Part of a small language model's weights.
Size: 12 layers, width 128, 2 heads of 64 (1 for keys and values), MLP 320 SwiGLU, vocabulary 8192.
Architecture: rotary positions, no biases in attention or MLP.
Training: a variant of SOAP for these matrices, 110M tokens, 3364 steps.
Each number is 128 + 32 x the weight over its row's rms, rounded and kept within 0 to 255. Layers, rows and columns count from 0. Numbers have three digits each. The size before them is the row's rms in percent of the matrix's.

# q: layer 7 attention query, 128x128, rms 0.129, rows 0-13,64-76, columns 64-127
# k: layer 7 attention key, 64x128, rms 0.126, rows 0-12, columns 64-127
q0 088:120118117105116152089100192139173099139153123163103153127119154127123083058129088098117168096123101102094156072122145134097122104164165133095127134119035082149180092112166067158187134153105159
q64 088:130159094123161140093192125113114157079102139173086135110076110181101128095155105131159135080068109143100066098168108133012090119143127145137116161119088126154212118134132110151172123179096137
k0 112:140197126133094103111082119132187090095160127159150147059162123111083159119111159156079070104134141163104071153137127149140110139151181168101143092182125066110140190101158098082108109195171150
q1 092:121133134099114141115128142123164140159135139152147129155144129118156123117103128164093146109125112121104127102106161121110111116134068126144128173095096183160203063188201052153205125115138215
q65 095:051145126130146089091151173105124102116171152127113118110135128080202120068048085163119149122052145099176038139128182097114110101119110135133178150134109156195176108144120164101101097205135119
k1 086:082099148141103157137079158141099156189100087124130138122108202111118104152146147105136162161125127096105180171065163158122159197115100095103119101119121125073144145104141120133205085112100139
q2 092:129153178084153137066103113104159093106131133145140180153190159103144053113130108124116158099091120074147149140148126150107115086113110105134093122121118114135182107175143085108165153143089169
q66 089:118142075113135097114126116080167088082084172106122165124126131155102120101153121120086142114118110121067115122092174142055165128141155126146081142080183113093171132116153064104164109111102163
k2 100:123154163116091152131123101093148159140104167185115145096138187116168173098137071170180124114156192152085098158114103183086172125113112178100113100155128153096109115156226113136157073211177100
q3 083:111076105092121098123079147147118220147108087186081180152136154152167069130099042042166170159137120128144120124141120184122113142096131103144124131078113162140108087105168104135138137108171044
q67 097:115121102133140107109152133145133101095172165116119108102165145074113185121134111186054121178116101062169090244143182130159189132106170106167088171148144066102102150144157140085136111079099161
k3 095:105149175139161117154127078123118145196120104106139120155125116109127117144109126102124130138130140086177197047112160094165180152140059110127141176131105166124089103099117171185079128079147158
q4 099:108175134104129150146072091135175151108115100170097154142131142143167065120155127092149108095124114115124131117050168117133157083183057085139162112118058084148171114142201125133199100136133099
q68 100:143129077167062174159126141137140142131135198107093176149144100130162118133060145138150090149158176128125103081085129136128114148138135077104168109144080134051111138114094107134140106132187107
k4 089:112118138112131160153156166073127111137147155126123156170129142127144122116177110148151143114126107074069195123078141108080147130114134122142106094107195066094108057134175099154164099202186148
q5 077:093089144149164043108103167126173079107064140109107097118146151060156142097196057117222154095121108132089169154132132097091112072188119158098108141123145120137159091139145099152148092172149108
q69 094:157112072171102125129078203097160110146112155132128123160126164104104089157139099104081109116111176076106122159145150094092125185159128077157061145094074098137126149155095109100146091136139136
k5 093:137138104147100102119111060149165136138075146173107130067125113147148133082146125207147124092149139104086076090130156193092188096143138079189143114133125128093086114119140130170083133122130120
q6 087:154127130124150099151077147108122156092190152127094143096102142161117170140108062116102059144204148150178169140150100182156131113098133158149072154129134094158052121093103132113131050162121129
q70 104:112100124096109156109168105187115153110087109100076155122119141180085106123175173097181126096141096124048124092104193129134114130112108181082106171123139092075175138058163103114109164117078146
k6 086:152162090105121031191146076111116101118111140166161145159064119138087192128130039159119135110097108124155071066125122178166140069114161120127123093134126120073110181088116167124068102109118138
q7 092:195124160165113136146138112149096122054122126104110151126088128107171162130125155153149092179145110111129132121102082137105206179112064121085092111149120156111102119130101145139084147130124204
q71 090:169152077164126197071119124126094202122098143140091093115110119145133156052147112136071122143143122115108115111139109152158144128143128120132066122131169133067114114145155153142116143124084108
k7 093:065111105146105038178162143155118073176178124102080112057101105081126151142153128125081102161159126136122056074154105155157121109163166141107132136177070068143117160119094156130030135173088123
q8 081:146121149136129083091082145126105132128111147146133188204155113127152091152191092128158153204050142104174113150152138130119117109101081076115156140145111110122061102199129117155088143154119165
q72 113:082111140081195149138148162108178121152106141126143157101117144111093130114122151117152121107101100092091193181172109144151111124155099159142105128142162139088089143128127103108100131144109146
k8 102:192118127179090059151137104165110139122112108103135170097097104102190134056125133149114119094088052097081173115130159124113170076127096134066097096120156111101162113093135167143099109105102144
q9 092:079121122178078165150178089188102175130152113080107138119079132112134206170154108140162087106138129153127101152136136154173146121114174156138176105162191120121087205161141171145109111148113117
q73 103:140112153178154156203137142139125138141117132061159086135097101115133085160136160142119087116121121141120172142162121091152150147220119162096100141139175134158145083073075111146155124063107120
k9 107:147109140131167123172171108153104133158111089101126097115103084132077157155174160090125092103201099108140104121140099102167173095150109091167115138168110139154127173093104184166085128122118103
q10 094:102104126151196107186153141114089077119167164136102058111107152077110076160171130141077087123075127138145120106147141141098126110163103137156115160148135143173133088145029117169146138090141039
q74 104:167143181141125167173208130100118181155102126125190101104121058131188186121101184146166147134112155177190142110126092104177106155166111120136194076135080155153121093132075154144143095098147083
k10 094:131125131115179247088148158151141049134103083123111112129141079098119138151147112127088160135127110168106148129173111123112052147068101115174135104137083095129114181090110142097036133117148094
q11 105:109139107130074072162197174152098115080173130117097124152136124081132129188095082186088102216159163120137075158167124137135140127069178127115098138174141123133111150160098159099100103106090131
q75 095:056105106182232108186132092122086179166174104123143169118153141135161105120130088104146176127113154145185134117106102144095143119125136124087146110110133136142171107082089136131104159190129111
k11 103:186078166141090112164072143117112127127088109119151115185103085092167107131100104126121126140145081116127174133088099084163151125126049139141170159123103123171161071122148122130193109086177127
q12 086:168128144178065099129116107132072161163132143085115122151158072138088127087049103104169112107122107154141079126174091054174182138145122129111157138132128108100143101166091081085059134176129101
q76 094:129139141120171146159171115086134105225147125113081105060100111094086097134129178128122153169138135106088161121080097115118169063168073182130150178136098077107104132123132127167160124109098135
k12 104:105155124212167130131088153083160150144166125143079143190176104124117122087160057188113117151141133040111099168121144147082147149153156136127023149103112088166132068123167103101135101125069161
q13 091:143123085078101202100080122149140137172138156158083103097176152147116115119134175089085154095127146141122120096082153141115107151136115152125165120137099125140107185085121102126131111122083122